Weights of a small GPT-style language model, trained from scratch on English Wikipedia.
Size: 8 layers, width 512, 4 heads of 64, MLP 2048 squared ReLU, vocabulary 8192, 29.4M parameters.
Architecture: RMSNorm before each block, rotary positions, no biases in attention or MLP, untied embeddings, normalized queries and keys.
Training: a variant of SOAP for these matrices, 399M tokens, 3042 steps.
Each number is 128 + 24 x the weight over its row's rms, rounded and kept within 0 to 255. Layers, rows and columns count from 0. Numbers have three digits each. The size before them is the row's rms in percent of the matrix's.

# q: layer 5 attention query, 256x512, rms 0.0962, rows 248-255, columns 128-255
# k: layer 5 attention key, 256x512, rms 0.0923, rows 248-255, columns 128-255
# v: layer 5 attention value, 256x512, rms 0.0935, rows 192-236, columns 128-255
# o: layer 5 attention output (transposed), 256x512, rms 0.093, rows 192-235, columns 128-255
q248 139:127118126092140158149100077140133096099127121174091135160096145159177119165141149132131152148134148105073108134116126139161131144134118148159105158116101126113125136116106122144137137123127139090167095131165143092098149130128131157049106113139103116107130137112146065124157160118059106118138122101124148104133137118124114135155145160128122134119153100116126166097124153133102093113133
k248 163:085126137091128144133146111138106108119170115158146096113112110135145162144140120085131116130121114092057119129098093124135110109147111128146103116120134148107143098101150093107159136125130175093113124157171137083133140088139137119088133160137103160089122113089139111146122102087121097122136160104117125139144168108139136153129159165103103114106181111089124153086159130098129092108155
q249 141:118093130100135112115122157132089099114128125148088143119166126120146128143177092109179073140147086132115122112135094165119108128107141135065085124142092134090087159106126188150168110138119149157159148103142123116151151113120167152152121113089101078160115135142081126139101124121089138121125089121144142120128096097102096166092110156153104098118132175132145151166164114143102144139157
k249 142:121124127113106121135091183133116129147124129136091137166175128112143113156116138072140094132176118124169128111134097124124146115148137149084142097144125116113119198090103112125133121129127134118105128114125132124134153115109168116106098114119084088177112129156147140119086119097093125095098127130112174139110110086088120142105118140147124114148116105141144157175159110141150120120146
q250 147:123144113153158114100083106130143094160139112123128095098158126172194121166091143139145150170104113119140099128148137138125105092130151100137086149112107107100145122124124124172113127117140169124132118159105126123119132150105170120106131147114151147149101106154081122092111102119158171117142116124107152177120174071116121097132128162110115073069149102131146126156160125107107080129128
k250 164:117156112133114123111066144124176129125142109133119157099155130176162105159098201115130180143109166106140142099101157137126076117153163121112125122092134123120132107095126102148092122127115163137159119141099121126110138144124143127138128140116128090156122152155054092065125149106139143123112073107096114127109169101118121091086136115134134117121089096148131118156146117090160129142111
q251 135:116106129124186150103160103128111123116101138146141120127153119152079123130114152123126128116119106133141164112181153110143152147128139122136091132101124131105138152145130141141113101112115127125162150127135125132111115094175096169095112115102158100135118134106080158090129115142122112123085116146141129122133120154117131138154097176111120108125190143092111127094131157115150128138143
k251 137:125125105120158145109112122116134160120133131131130110154124162165117123118083133114117148080126124134116140131142158136129144144100130129101127139099078131094140121136102112153118111116107155126151164115147121099119084129124148161078135157104135119113117145123110120101151164087074120142122094132144144126124130142124132112131116133145160121145122091110128115145110114128094190109118
q252 145:138108135119100130152075174123135143145117119151087154072147152136107128151102140127162093102083152095097132119124156149149119120091120135107129094126158121109131135146131110082137143103116122123165126094149127155110100111162119118120112141119140149157084155098122101079179135149139135143120121145119103125133149159139127099095138175129111137117131144096118103134117135145131125046154
k252 150:130144130102087139114111122107146130088101109144139123108145154126129135078102134086124124097132159122093102170099116166153114152134092092124122122137179126104144141131110148089158093094136123064128078092140127119128105125086116150136116115112126157156132140144101105106130149168157078147119112097110125122137165158157141129162168159123101146153114145124142120095146166157168120123117
q253 137:135158153136143110170161136122125127142130137106109152163152129144162082123147091186150148119148131141156082135146118154126182121113127118119160091123122126159103128179104148104128114154136101138152137136125127123149158122151104096121096112148137109133139115135129109136114138096116142154089134174137133160105109129111131139131122109130163124129138104148120112123123126150131178112110
k253 149:148127123137187106116140142111111112124131164106092121161132091093122121094150126135115118123139119116176066123160128106144139105104140092146106074139155111090109138189133095129117097140131118133161136141106123129130135089121151082150111151176088118120120121143145114116106113159108179142127168145113160119086101116122163094128102096112108102096132142187118119090126087147138130113136
q254 137:183073135131118122114146115127127148142161123135134119118156073148147140138140174099101083143091135103112124121113119106177143123163128123119093131100126120150095141099129104110131156107076119195125147163127122121176143128159105120111101135145097142121119136136120115117118142065084073147166146113135123150103102134135122124094143177067136128113141080126138131141111147106121128091107
k254 140:128138130111137113127193122123175157139124150124122099132166094158109144134107157134118087102121147100114112135125121138134127105130161159094134111106109091143118190092136147113120152111074117150105147142120140108125083091128103117123096125124115131074104169153098130113157130110089110182153114121106107111092120144132150108126132099110147127153106064127146137114138147092127119111108
q255 135:109139137135112127141124130124163112120128134124122139144129085112177107092098104107128123154080118105109109089156139135155119088186103120115147141127137132151131119074122119143153160124116125133104142103132127134122119160091136116135118139145088134121163114147141134104128123131105204142108115103106102086129097146152127149106090141096172143139143129160117098152120141092102159169103
k255 149:147166127110068125108122116122133180143138132103135076136111103116103131118103115146132190143117144112130116126163143130175116118139133139156169110098150171123094080105109124147164127141161109144105136113130134112175111117097122110141133127144099148119133096142152110115151106131104175187129142123125117142110057148138147148106115104116152177154115058168145131133107130124113153125107
v192 111:124116095122151110115119143131132123162203138151152141109103104138133159160140151082087131104150086131194117121125103135130167107103124119102130123129122143130110136137117123120119141178163127088125149142111110136118125121096103164157131158149152101155085113174177173136097133139115133138109140129131128125130109154116136086089137144128118133112156088149123129105148168134099109094140
o192 114:178099118057091132117105092187099133146114173144124119120113143126145151148087121106124155138088110101112155099156150104134127176129124135120068147125138110099162129130119170125129127101115122127137099109103113137101133059106138102130136112137147147119121128174206140129107129169106137139121138145106140149138112142116157152138179120069105088151096113120152150127138101124164134123130
v193 105:113112121121103137067187123130158123173137112127156130108154136134102151118127187116105121129138148123112138134105091133121109152125126178105134089131138164085126115149120167126141113119139153154121128156116124144080119118120127151125136170124140130127113115124146107143143103138125083134096083162129138113112106119111154136172122143136108153145099102156128119134124128125139159127130
o193 109:122165137162135134159137120165152140108154155150091093133125135124110128123127145141107150112127101102127128128157155125142121097163137114144093117154081177141138131138111111111119140140109126130155109139108101116097127115140162154161139139191128127147119126146146111178131139162149089141112126142101131138124118087109092135103094102098104134088115127112102145119143175113118092133112
v194 109:102194158094107133138118117133087157140125120152122117131150120159175134141110149156098107126128112137110121165114182128125174142128127106111180120127091142178102116122163093170125143111146093085159106131145125110118124138109110119129177143126150126127179135113156089098123205083136164111183096131116124143124106107135102163145170099149114132123142079142133138155094096128131095101117
o194 111:137119132107136113150109139114124132080122115091132148094137075133093108158140190140131120106165134161099122145138110077118124130067105164149148124073158125127116130130149110115134146153139159103085122104147135121077152105121167148148124172136110092194145130137134135146133109106098130143088105122120117149121173102157112107101090137124171114148170118143185206142117131137118152177134
v195 114:134099145167134148111116105125105115071113120122109164132131122153101163148095119174083113149118113125136176097131129125138144130167110166120158126119162117151138126127179152115137125116182152124130116114115132124121131088170143077085121115109134138149118100119087154125096165133133159143170144174141136123122140132123130109154163140110108142162129124105110096177127150139209132082128
o195 117:139164124119156118135083094083147184136150142144149124123155085153152107093121119141105134119149146176142081120124133138155104139171114134089139118142125123133165138123156158126123131128113108170162113102133119122116183129119112150146139113130108121143086088159142112139099111107103157081115130093130146130110113125149106112143078162136132133117077103156133153159148117127115136144156
v196 114:154091127106112130117155091124137128105155097125154117110120099144135119121055131156123101144122129128107117156132100140184158103097104143097100117129138156141062145128131139130111094121143172136115160168111132140114132135147123127144112140113131112098142123113120133117105137108155142109108116143102116154154147136101148127146137108128158144138137108130113127108149112123140109151069
o196 114:121162167131116103105131136144149118125121089150114169115120130077104154090144151200103108100182121135121121152184112100127093149157110115122148111134119088088156104137114126171146104108106086123128117174126160120131153125129095132125127118135080136119080086137092134148109124110130118106098143139134162115117107124124134148129090107171104087152141135086099123087151145115104147135159
v197 100:133131132128105144148164116132138153093130142152080136156140118144227131129118130112158122109172171135092163147132140091076116164123123161112147133157123087104152127122108121153144109099148120159145107144086124133120125136136130071116182156136122141137152125119121108163101120128124133114164186103092127063116176121118104134092111105119140122103134147132133126115118125123107124073116
o197 105:103104112131125165144140138147129137126151092125129111154068154113139099103119146105166141147086094134159137118141127148145141145145091110133127139133139118110113147137147098146117152152136121106164122129099144122166107110137106125108141117078139111161101131128163124160115119114090111136128126120108160168112149124153170108135178128123107072104171117114129155121128137136153093086127
v198 105:133170127130134116104115106137123103128101144142165127147152166118075110124142160149135087142175189117094131176143148128117195117159092111098111144119110161161140134196157106104101125094135120139136134159106137139169108138111124119102122130125117143129132139164095135078129178115105109112145170145105144107148125086141099109102137103116130113110156169200137169184120160118139122162115
o198 110:098119133136110127121131145136130154160139113125123142140119116126155122164120139097111149152106108132146135104108112111089109151146127160119097145128132097077144108112139106154117141159148117135134124074123159127103172160122155104156071131123129123133153118086142164135080092150129136148131067111099144110103106159134160162157129105115134131106128078107153154133116142142162134121138
v199 098:122165158126122110118162128123112134106151145133130116097150199127169148107105144143157111157130112124139150134122116132123099116137161100117136123141137094137077133183103193112108121096111120145130093144161129145131112127114139164102141113109138162128098102133094160118151130096157112172165098130131130134119145121079102122098159103123119142149116131078136138157130087152153104100103
o199 105:105089140158121106111120080141134135089087127088112108104143132107178100094140103097139103102138121132107127105100125162118130180107099148120149079083152174107136117131131114126133110135134102115133134133142151169155139157150115083151113159103087095169153146125099137114049165138100126132094157127100124065148122110126111146113156157147143151130113173139149126128144186113131110125139
v200 109:137177117141166131108153145139130159143145122170122129152089164142097109101155096189190208142135117128185133117093127143133048147134143161099082102111130126148110146126134163100158135120116104124122143099084125110090138104127147094104143081150127126136104127098113094131157136137149140175062144139139116118108138119128168099091140123108104121187116121098128135143138131142080088098099
o200 110:111101131105159094101106092182118133139101131126101135153159146132123170159154127117147145104123140095133133108130123122137143098152174152146140152149101107086065082127152158094091150113095153133091133118142128177152112179189107125119088141121136132110123114120089155085163093142134132126153094197145146091119128128117091165086103115136120102150138171136109120143142131140100129155155
v201 108:113160139151136125149164096130145153100141146124090181138099133099161098124171143105162144133123137134108121119130142140090115147114124127141117143165135116077131093139090178156111103103151115190144116165124134131169114100113127119135112132135179121176123148156150128170153083073141125177136097145153136147127132117143105129114102145134147089117122150138145152119137147144133114107153
o201 112:105086105154151154123167159105093115155150106107122071137137132138164088117161163119168165152140110126142149096159126113139141090162119125158129135130111145059132145132106107192143145196109096142153124143138084141132164145116082099132130094144154103104148125146123142101112159142075152100154101130138115118110137140145127108123152145105116145098108102122109131120103113121139103104060
v202 105:114116131155149116206134127127103115205102111182076132139114149085134119167061133164089148146131108145168136156122141117164148136099119169168112112125125175138104134106149112117134121124172081144163140093116120129152146112079121159146111120125139098100180140098110101119112133143157177106153098187127117137123114166091121111099126134120136143108123137146119124111131127085111117183068
o202 106:128132128139117131120131119129171132149160111164156150145104133155107144138129137112087097090117132133087163142123145096133128143108103138130094184163104114101134081100119157137097075125122134140123138097138155134107107085128116129140142124161121177098113098141154151138118132089118085163113115124132105120151133151156131115138102119066142153189149113148136135187129112155152128096147
v203 102:121099113126130107160068155121152092096131132166147137125139084135120126076159113132160094115122133134091152159157101135128191086094128128135154086176132142108137107101120175095120137182094122130122133110127126122116127166045121165120105123135116132178130135138132137142161137121091168124191182122155122134120150130115109128163122109104150104155142144065131115127106113114085136171115
o203 106:133152155133087127110134155112119110122119160105186145103127134156150152143154145098127122123110125075107082081113095118133120125110095108128082112134086152123148129142134116158120139078157159148148156139130125106093126087144158185120136152127155140117125114097096136144143110140111115178113116153135081097142141123124142106131168152116102111138105169083089151129114188137125142153161
v204 107:111103148151132120142093134127149121106129138149091120116138108110126158135141098134137160132129130134101193133119156117139135110072150123129124164129135099145104129143095131140142114111052127145117102116098128123098131141064138148096136158130100156073136140147129156102155100184114107092124156183121133127158129124120108143082088121092147135076118147104136159143119113130142096075095
o204 113:110151110109111110132144173152154132097081133103124197151142169138126131124102110112135127098130134123121149140131101151140136136118173108116146154093111136063143101129150150140063173131134179088149149117102102102159124207127125138156193130126099137120096137134109135125179151097139110095137039140158123159121115126126162133155125149091104122111133126080098165083175126120125127107130
v205 104:104174151110153129142133119142145152123087113138136143124128098137097133094174118163148146157122148122080134161147099130145109163117114142090120104169126112104129117143139094124118148164091147121141089101103125130082127111093100116126147126129104115160100090129111129090127149097094104134143115107131147131093134108126116126133202143108131138095111144149120138145111125130129163106121
o205 110:098102101110089115134102131167145119123141165095102137159136121142108158126126123115092137124110105119105137099138115098163136156134155145105152158142117128137115118180119118139128107145115121143090178149200106098127111123115119167155149163094176120148144131136130147113139146123169142103131129104117165108102153139119125138138078113155136136122134164141137115147128158080108113134134
v206 110:135151131091064151064120180124158163118144130152150139137139138105160095148134114082110100111129126125125152146134152130083107090144111130127107112103120120142176117075131190133143119183136138099114125150099124108097100128111185155152124155125117108097119125101112114116151128141102137128086106110135122117068132145123128165131132106139143143160141114122128110156147124122157110166148
o206 112:155132125081144105097118139127131138098135157125121122136107121173143127131088160142095110100136139125119092104115124142127143145127157104183089103144152143158117122109130132088089188121141175148124137145124132124112118162205106093124112118111138177114137112135109146159123124124125076156163129157131095132143105099147147159112147104163072096116109152131119089108164080130123097119133
v207 110:115163132113126148130123157116130128066113127190128145134129144126122141093084096115131133150090116126131099115145116146045096148114159124141119092121149112123091096070103162134140143131142132162102125119120126112125115106118112118109137111145150130160168128120153182125126119127169194125111128105143102153114124099107144094108139117124105122091124084072135108119157095147109087115117
o207 111:109114133118130059156092098127100132146128149113095148128128194147117139086102119142114108080163196120133127139168169161123090139139124115149181124148083143139112120171146146148127140098121131140130114144135112140111121085144144141142155173149187143158109127136120116131158162144076124113102094174126101166155077112133161098119150158101152151169134134103143128163104153144106118125084
v208 095:129150125123132137165147127130165143094115095144108134119147127159101131142113148156122172148126107126124103113094135134130114125150165160122112064138156139147103109141086097157082122135117123126110108108127139125164147121117107111116134091119133094167089110154120183118094162118093148150123122113145150093129114133132120112127128143132150167100125122179124136151125173146102101091129
o208 106:156125087098095108089134121086093147195121130138141108172148142111124135111120115077163115092178101089135156200085153132098184139136144158156149139078114157125157131159118125118137114113168132146091110113106105110085115113142134103126119130159132149126119109141105118131100067140123127106106143097125113146122153103100119138104125143171142127111109141143115142104107135073104168135089
v209 105:131143120136122132115133135126142115098111146125148130113095173097124151148122095094155069145088142127107136144139090133089154116069111101110115105083134105112123136121163123143109113091117147141127156161186135142107063095130140108145142132123131164112114138089130079134122144120130150178122108081115133170099123148138139119109146139116139138151157111157122144101123148141190110128147
o209 109:120114126139110121151152170112084099128118160129125135126112121129175140106129133110092122110126087102140110105134142131123116146055128147174155096128168142132162124114115152188122146166117114106101144116091128123116180092141117124157079142123131134148113142113120111113128131149174158092116098118147152143168131112102077108131108127088198128098144152125155125129122123131104115125163
v210 109:126150118144144121114157165116136121061134098143110112142150189125141109157129127128123133121153133118095156165114177147120109135102142126106129111152122135113127151130089107115143133121168052078128111130143122114174117127107092114151163108146125128162170139139142148118128145143131109150104069112128104161084093096124150162153149114124132082115123083171140135114138108122103182140144
o210 110:114142128124112131126158118150100133135149114156132137131136118072116153110124137087128133125140146137141109105118111146122090140137149121107144162071147105122109109187144147160097109114146139106129153128146103144102141085109125121106176132080115120173125142160133129169102126155104139140141126103101140128139106124127148163126135127125118133113136114137119147136128160154148170088134
v211 098:136124142151147130098165125121097100126102143098110159168099094111121112144141157098147126141127128137079135114109136108169119147141132119160128136122123147052149090155164147142113124132115145089134109123106132153125135164094092114136162070125127105085131139133141138099135164126130126113070140150142121105118160113132098104131161155130140114099150125125112150102124118151101182119141
o211 105:148155140146121137145122195201075063132164136109115120112071102119157159104137126165114137131133156145140116140129113120113146143110119142118134151128133137120127106105139140116124103100092076141100084085174124139139131104131152131085136118081168126107144155092121088152098109146118133132134136119086138119171152097111111138168112089101121174128168105122097102109096108172146117137124
v212 095:139129122140100132130095092139125124106148136119131126117160159132142141158095164124155152119143115125070128111120104105137183130133099164111107196113133153113093084135148126133155074108089179179163133122130137121090139120150142111101136139096098082138129104122143113138144147099114100153111150101083127088110153120117106119105091168114135128126110157124127093134147157115161170174123
o212 101:099079117146123146145132131092154111118152136167162141189085131120108113111116136132088133103134131160107102100151169143125118112160158075122144150148155136067127151117078120119133150175163095130158130122104112125154082138080104116149158139176149131111139120104147154106138132176149105165158105125098199101106106125152154070119133149159149141103122152156182127081158116108184100115141
v213 104:142126151100143135183122114126108167162094134140124112130137149114092119113170101144149152141138172121154138118170121125098139142133125131128122110147133131097129124110121124137137099114102110142107124134120132124121088130196125136074113108128094120110154143150137101109109122109118127128111135081110100112147117153111128113151116106133194144134173109123142107069129117145093101118188
o213 105:106149108125128099100134147153121110136126157107117127099099129153167116100094110120152132138129133140140125167133106140126113141115118111164135167128055171117101157128122120105157127132148122106149153121163076107152154188092108119110106167142132109126096150115149128100151118136108169128114117111095133153084137099140148133082136126127142113115135113143124082128116125158108134145099
v214 097:154078119096117105092124141130177089106132127142097106125162148149116096141112141104161124133115144114065124144117163092176167147152126107107140117103112134165109100157121124129100129138074128150119116145174119140169146129151191151138147159120125133132116095155101185128123140124135105149112149106091137094175118123120114175110131138111177159156153151123134100170128114117105133128126
o214 103:090143115090109131134156158138113150102144103148147119150142113086116117132149099110146099110120110126165081135116116118138144139117157156143101117163156121187143150109120147169090166154139112076147161153152161107130117143142142129118122103145119149132147154135154102119132074137106117129100087112120084114073076146087114118097141146091138147156138089139141107137115142117128096138140
v215 113:131169088151125122152110127133168098120134126154106135158169148070120113160100109134105176156125105124175138125089149119109145134102112175129092073140131121117135135065119152138118116136094154134104101101105111107079129132125140188118100151123091120126070110130108138117126144137105126135100128136132131160102126151130105122078097139122139140142151111134128120161125137173128152084138
o215 116:126121102129121077113114149157121134180144126144109083103119078165137118104123183112147122112127088123111145111117116113127148141145142136130118174154148105123103139098139122121112142135137120136127120136132135100086151098150133145123145144152123156144102125162103123142156111127141100075114124190097108122120142152120112148128180161133084121133156137135096093153191122088104093163162
v216 103:144117102132140125093090123135143109164126142113095153160124121096139104128169129091158162149137130122118135117117156132149174098121092146151137067116092133102157127093133099123114136130132155148122135154127138135135104167127139145139125090146109124127089139108125117151145145156130078130151153154134122100113108137141150099126082113128130115157103140159134119162121130117112135195157
o216 107:121139144145127118144162133095175153157139126103118044142117140126148097122122162156100096194081140114130174126123080151166118127136165137147112171146144108190082126137147120139156132172157135150116122123130138107143145104113128093111099121123126152136150137109118139124105099095099138164147168124132123141127122152100107131120172142125153128118186100117107140120161159144135150090140
v217 103:145148089159132136145121117129110077150098143130115148136134131121136117119146137147066136143148101115141132094134132116142107114156125108151096124137161127163165163171134102149134111084119136138121119115091119135132115131145127086136115128125099160141159134122117144132128094092118138195141092157117131128145127149129117111147109138122107086128149166155132124081123077136160134092146
o217 106:150076123148140116095097132183124165138173146155160128123105171154162136112135109114130173109141095108119162078107134155129141124114142141145124138149130116106153105145151167120129114111123140131117144123100104139164117132123123197126105123095159077123145161153086127170110161124135149150173139124098122131154106142117180159134115116147131181126117123136118116160138103106140097127128
v218 106:135150093151129111121137136129116158100128135140161155129111113108094111135160086114125213134121099123137137111099090136106110124094077151118150157146138125123147118153124160123124154100083129124100141168133119126157135143061130173149144065119125110093083134110106104136151073059113105116106088182149108163124127150153118136163082123149149148151143156103126120112135086107122092084121
o218 107:099119108095159136102151129135121112088143113113108139144126127165111130092157162151181091122142135071140108118118109127130151085130132093137113106101151152119116116120112161151107110137118149094132168145129111143103121116163151102149133116101124169121116131124127139126149153164102148100079096126142144161149131140088096162143104103137164137103113170111102148132124153105155061138141
v219 112:167098107118132121170147117114134126176148128175128131126122116109161174112151150129085114091144141123157176117138133115152064119171129123174137153124123136127079133140147117126126143121140174139129114110097124121158122143126164096107127120113136139153084125163150155159124144114154153136142154056124126114147093093146118142104105149129121130126105139146133119137127107149134141126123
o219 116:113140102116141112128138123126094152128133123161145094102106174122150111125128079099117119117142098107138104128112115152122171108114139158106082125124154094141127150122094131115157087107138126161120053119175140135147104150139145113140102122149119131136124123146104118126148080160135104126138142133144109125179161146120079113150159127136185139127139116109153073141112151133148133077132
v220 103:131143143120183134099149162128150090156132119152146122131127137131175111129112100147142135121109124132121169144075071122139078119103105115092100101109117134133119139196129146123105163120181082136134170155088122134129115122124131137174151121123115124139100118159068156118058112076136137131148110129123118126102091134129117117130147095133130152123133161110113132138120143120127155135120
o220 108:161118151137084138129143114109113142115114086158113115139116147147159143144168091112101147106134103100122162110137179143120112092123113160110139102120122161128135143091115105148154139151120101104126108146171169136118144123174128145117143126134096101094111118113095087186141133144151057177141151133161141105121101124120125186132114094110101088126140143136108089121138111131146118126106
v221 104:124147129114152134118127156132154185105162146137156136151138164135124089159096148121123117108128130130062129112094162117102134120081095117104113119102132132092133121119098132129144111152117053149147124164164142132165107088104134157169128143141121119121127134134151152119108129148081104132151159132132138149155120137099133100127111131116140123101120130114140113103147154150126130158139
o221 109:143097119105096123098073098111108116140082155107141093109115153159108091092117140117104109155134104107147174145154127084094125102119133097172150177114136093127103113128121154160115172099128145120140156116123072189110156075127120094148159112133120148127149128127139085127105138117139138151128099115126148118096155166107139100134150141122128112124105096122145139155119130110128146161150
v222 107:141091120153127118150163097126119113115125124092140133134136151073097130109079140136068102143109153123120122140143131128110097153109139125165125104120138147111123088153149131128128121099125093115134118159136125139166118151098151149129126136135117152158142129094118117171126124132171176116127143180117129122121143168122137134150156146150117137135146142111115134103125136121131164145152
o222 110:161142123105141122166086157159106125131134108181149129144101104143142121168108105151124176127137125105144084128172144135137173120150113161118126124108136102138123112127087136122129136119127125170143095146107095122177114132132169118142145152120145121161140125162130083098116134113131107154109122113134132136145118107130112091124109114120154167147094130129120100098123183096162111133111
v223 104:128127144150149135106108189118115144123138120129164074160106099168168081113115144082120114115144152128140133117116113102127127099145072145143134134114121117098123101118135140159126100120136158129084123127164118155186113200138147108133100146112114138136139126141149176101136126086118124126131133090129113135123177142144151161145125152128119121172154095116137132128120140106140119113168
o223 109:134129120138136174116098107132132140099142139147123158122112128155115118069132126136142132145140153111106087177157122103120150125104106140132122128117150141112077136116109139080137142168124137139118153161139116129103113120157125135104185085157119132122155130073108112176170145177105102116154104121164141141139131097123151102139147099166138143121112131134116112112129165112106134077107
v224 111:109128151130101133116143109131144117136155113195131130126143111160150204052158139153132148125144108129136129131151079143106130113153109114088126150125086128146073122163151145136132123141110141121103137168124130148164117155080092186107122138137114161160180169129130105131134111116165140143116146104114116135151200082120119131092125149106114133124088121146133137100157123132160091094132
o224 114:185124110126181149148108114126088100163103121129142154114128097107136132113121103086112127099121144116140151122161131151099137149145128142130136158091136116107147123164126128131136068087125126145115114131136161103085121142166131121110114135142134138171109141146091121135129169170101107141134134165168096137144081134091123140156154108059119159152129138137105159085122144111120138105104
v225 105:153100139131138108137111088138138080126138117126094144102154111121156085127149135133059164150125095136112143111129099109141120129133097120126126142145122120143124142201147114154122068147148102217137125140125125088117133131126196155117095144122133099186120141122148103148091156077123129127136156178130108109157167159143099147084153104144103098088152155081124085169132141146130139116111
o225 110:111106163099130118112130192118106138137067107142145114114131093128111162130137148098167106124157127143104121130092103118100098095131130150152085156146123117072098104099121129137106110169135114122115086125108163083138114101110078119142110115164128149108141105157117132139132126152140119114145140152142121107110152080095135129110148151141152113136107163140111125156156080172134090161165
v226 107:093135127148107118126115164124091178115126148141082137155102128177108173109109125148156142117132116129164122084122140134083132155126170138147145169144146123126075127049124138121179138086133123071109129098094130153139150144105123080149134109133111154062132150153187123151129196189145177160131075096146107156117110081147151095149082087138151093148124092137127115111134113152114094143127
o226 113:136134114128117113122120087108118091165079115157084153107123160148168117129134157149135148114115146139144079119114127111105129175083137071119132117109183108113072100194138113108128138120085133156143136131145103133135137109106138113083090141108167146147122145098125094082142102146127168110157147145129158135105082155135121127085135141116103133156138107123139129129143124143103146073072
v227 115:107164113116129134086133102121119126142138170169120108118132163110196148163194149128160105111152118115112167135127157118074106139098140148118123090118147159135141182147102074109130131144136088111130149150161120116135112131163150134146139130129146133124135116101135108120107151139136059136142086144127121133173084135137114118090141120149182101120115114126126133141158128145149092175125
o227 118:117093094128126159147158090132134145103103168117114117127140100104155130114095143115137144125108116080074144138134166114148153087120130129120100119121147126115120125113133142127130123105136146084205106121154106131111153128144096159124118133140139117109137158146140172141108144133130137165106137102169125115105165093117103116131124148152150142084085135136104094105105129149145136069118
v228 104:121150106131086109137077133136114122117090118132097114089167148129069112131103111128104139125118091117147113137138162139074137120071146095128147121121140146096110146116146163124143159157129126148140152129149126098159129120114166088158098142144174150105151137125116103127165082164129103133166112127127143146131087139099135090112119130157123124106130141103137132159149130154106113146120
o228 110:153137091158132131146085128128125113111155150127125106125127136149147098115180159068128117104087100127102165133095112111145156101161123122077029144125150175121128079181112083135135133126112170134123106105164139119133136165120171167150125134133105117115149108157189167129163110128084104156129107126124115116148128148128132104084181141143147165168124091111165168152132138130168107148163
v229 108:191105130111159132187093083133122172161130111061135132119109120141115143151143128134081064128126158123169136109151155122152142115139140094123139128085115136116125156120168119094107112142137122121142156168120122101107124067146121138143094132122135132122105120148138108114130141158122144101112117170128149116133078155136148124129089123141127126099149145159118117113119157139138127169132
o229 107:174122165114106170134170132127088111098079139146117071154120172143156096126107091161115115154100114113129117116128122188111115104129105154165132122147095097111135100118099133135105139117131101123091146140144117123089105115090129138132098127134124121103178138104136109077111088108124191103113106134135167125101133104157118135100148138132118064111156107154158133176151121126164114164106
v230 109:123103124132113132120131157119111113130082132175163153104116126110175083162121129076112082154120121119098088107186155129131082097156153096144121143164146098140123104154126107114116137119100100149125131136132119125118128129106179087104142117122137165151140095140150134125127141095131171117108174115140099123113107154131124144132109145119146112100163135083122109141142113149146142121115
o230 115:122095161110138099109087105148101133144104149144140108104141190177124186142107183151099116124115163142106111088092113148138115113112115131131113093146105167109110172108142164145158108115137103130119121153156113111147129161145117126116133145157154130116177144108131140128140091123119089093110175108131117114132092082181125144161138099150134132150097134096124125125185158123135126145142
v231 105:126174122113137132154133120124097117149117152150135133149153145071100116138106114137171142099163119125107131158120137132093105117123160105097106140118158154110168086149145167147131092120146115103117176138118132129096101130148131093154159133098152145124150145110157116104116148161088111127074106101152138107165115146125128149145159135134123109116133097189126140120141151155072134167187
o231 110:130113115112071124105113125158120146137114156124091124122157175143149126184183145145113147133149105148137121109112136167131115106133157097130155183113186115138140111148099119099172116110132124131140121132093091116145189120151169147158091138127119156113125150110110136115118143137154128165138107140127124116099141127143148161101127115122101185106159165099143121105117089142153114121103
v232 110:100109146146156119144106119125134141071106119187149134134139138132156142132146104128124142111155144137159140156144139122113118119192076145139191154192123148109112093128139127113131129099191134137141116134108131125160142130165096096127137132141109141116126142132105140153118152120118143111156183171147109114121114094134127119123111128113094126092086108150121135156142128105125089135116
o232 113:123137111125144131115161116128162107126169148147126110110122099133133205115106133120127114128105118091147115086079122110164112135085119127119098132156120102101133134116100117102140122104129060108127107160104126144131167123079084147126153092151125157159097076104108108125112115135085119116160103139111135130128134164125125142104138148119149111127160119082145155117138118137157133127111
v233 105:113122089150147105133117117128107152090129151117146115109094122127101096080162149093144131130111136123106157139128158125133131148151121170175166125140114114098156076145153165152164091112140110202120132100063144110155104106079139112125106135136075114118142155125143098136144156150107117135153136135160134130166079204112101110127150123110104121166119148103140140115105107135114111158184
o233 111:121099095129128145093090135083096111140091144175144103113176142138144097151099101151132154126137109162143178108148131124131164098121121134120110154116168115140110106088122107152130143100166145126141152138161137129073126068123122142102130092113139144128124096085094128142112127122125143136186135133172096085087168091151162143118120152105153097124120133108122153182144128160160137118130
v234 101:135112133155142101129152105134128122094150115107169105113145106120115117125121183157094108144129116128117122117098108114205135115110138120120154158161116164129141143124100117123139132106114120119153112146155127124140123180091118166155149175135133130131155126125145128112085129176174106130150111111146135139173131121154111140108157102106138091147116130139138118140094141151127149151123
o234 103:141150111131091133136151108115139101132111137130168147110134117123153141119135149128113155074113142166123112115133105148153129097138066094109118151133162107122108147111119120142138140101149108084083096156141145145146135135133104142126095105105095146073122155109084085111123171125119135091118138108102101106153120170159123112125151141162134126116170138145140112115191138121132105121112
v235 108:122138132134140121144177095141111157124104120084140134125134141156093083124125157125139187150103115119096133117122189124182114128089146143148140087144167085162075123166112115127122118139135117153132136134128140126168131140087146166130150118119122147133151129113159096136129118129118155113192176120109154136156129111118127134109174167126178126120127147064127140146125140116155117096102
o235 110:111128107166163116128116124132171143139133136134153143124119112172075121145113150108122117126145113174154090103142107117163122121150140150128148116101104111128102129122120106168150140120097158087125094092142126166102134118111093121092155127142155145155119111096118086141084123091131128114078164181087123119109136150113094108135107133127171103144162151151105162086120168125155110132134
v236 108:139181141186134138149086101134140125133129134123124152150127142173150131158100124174089121165126152120171130120104129120134139122181112126108167138117151160186134146180118064158131125090101130089119118124169126143190136129157055139116122156128113106155095156142141102150109177141133124128146111148126143139070154082127144117139109120131118120129134098116128123096123109132130096118103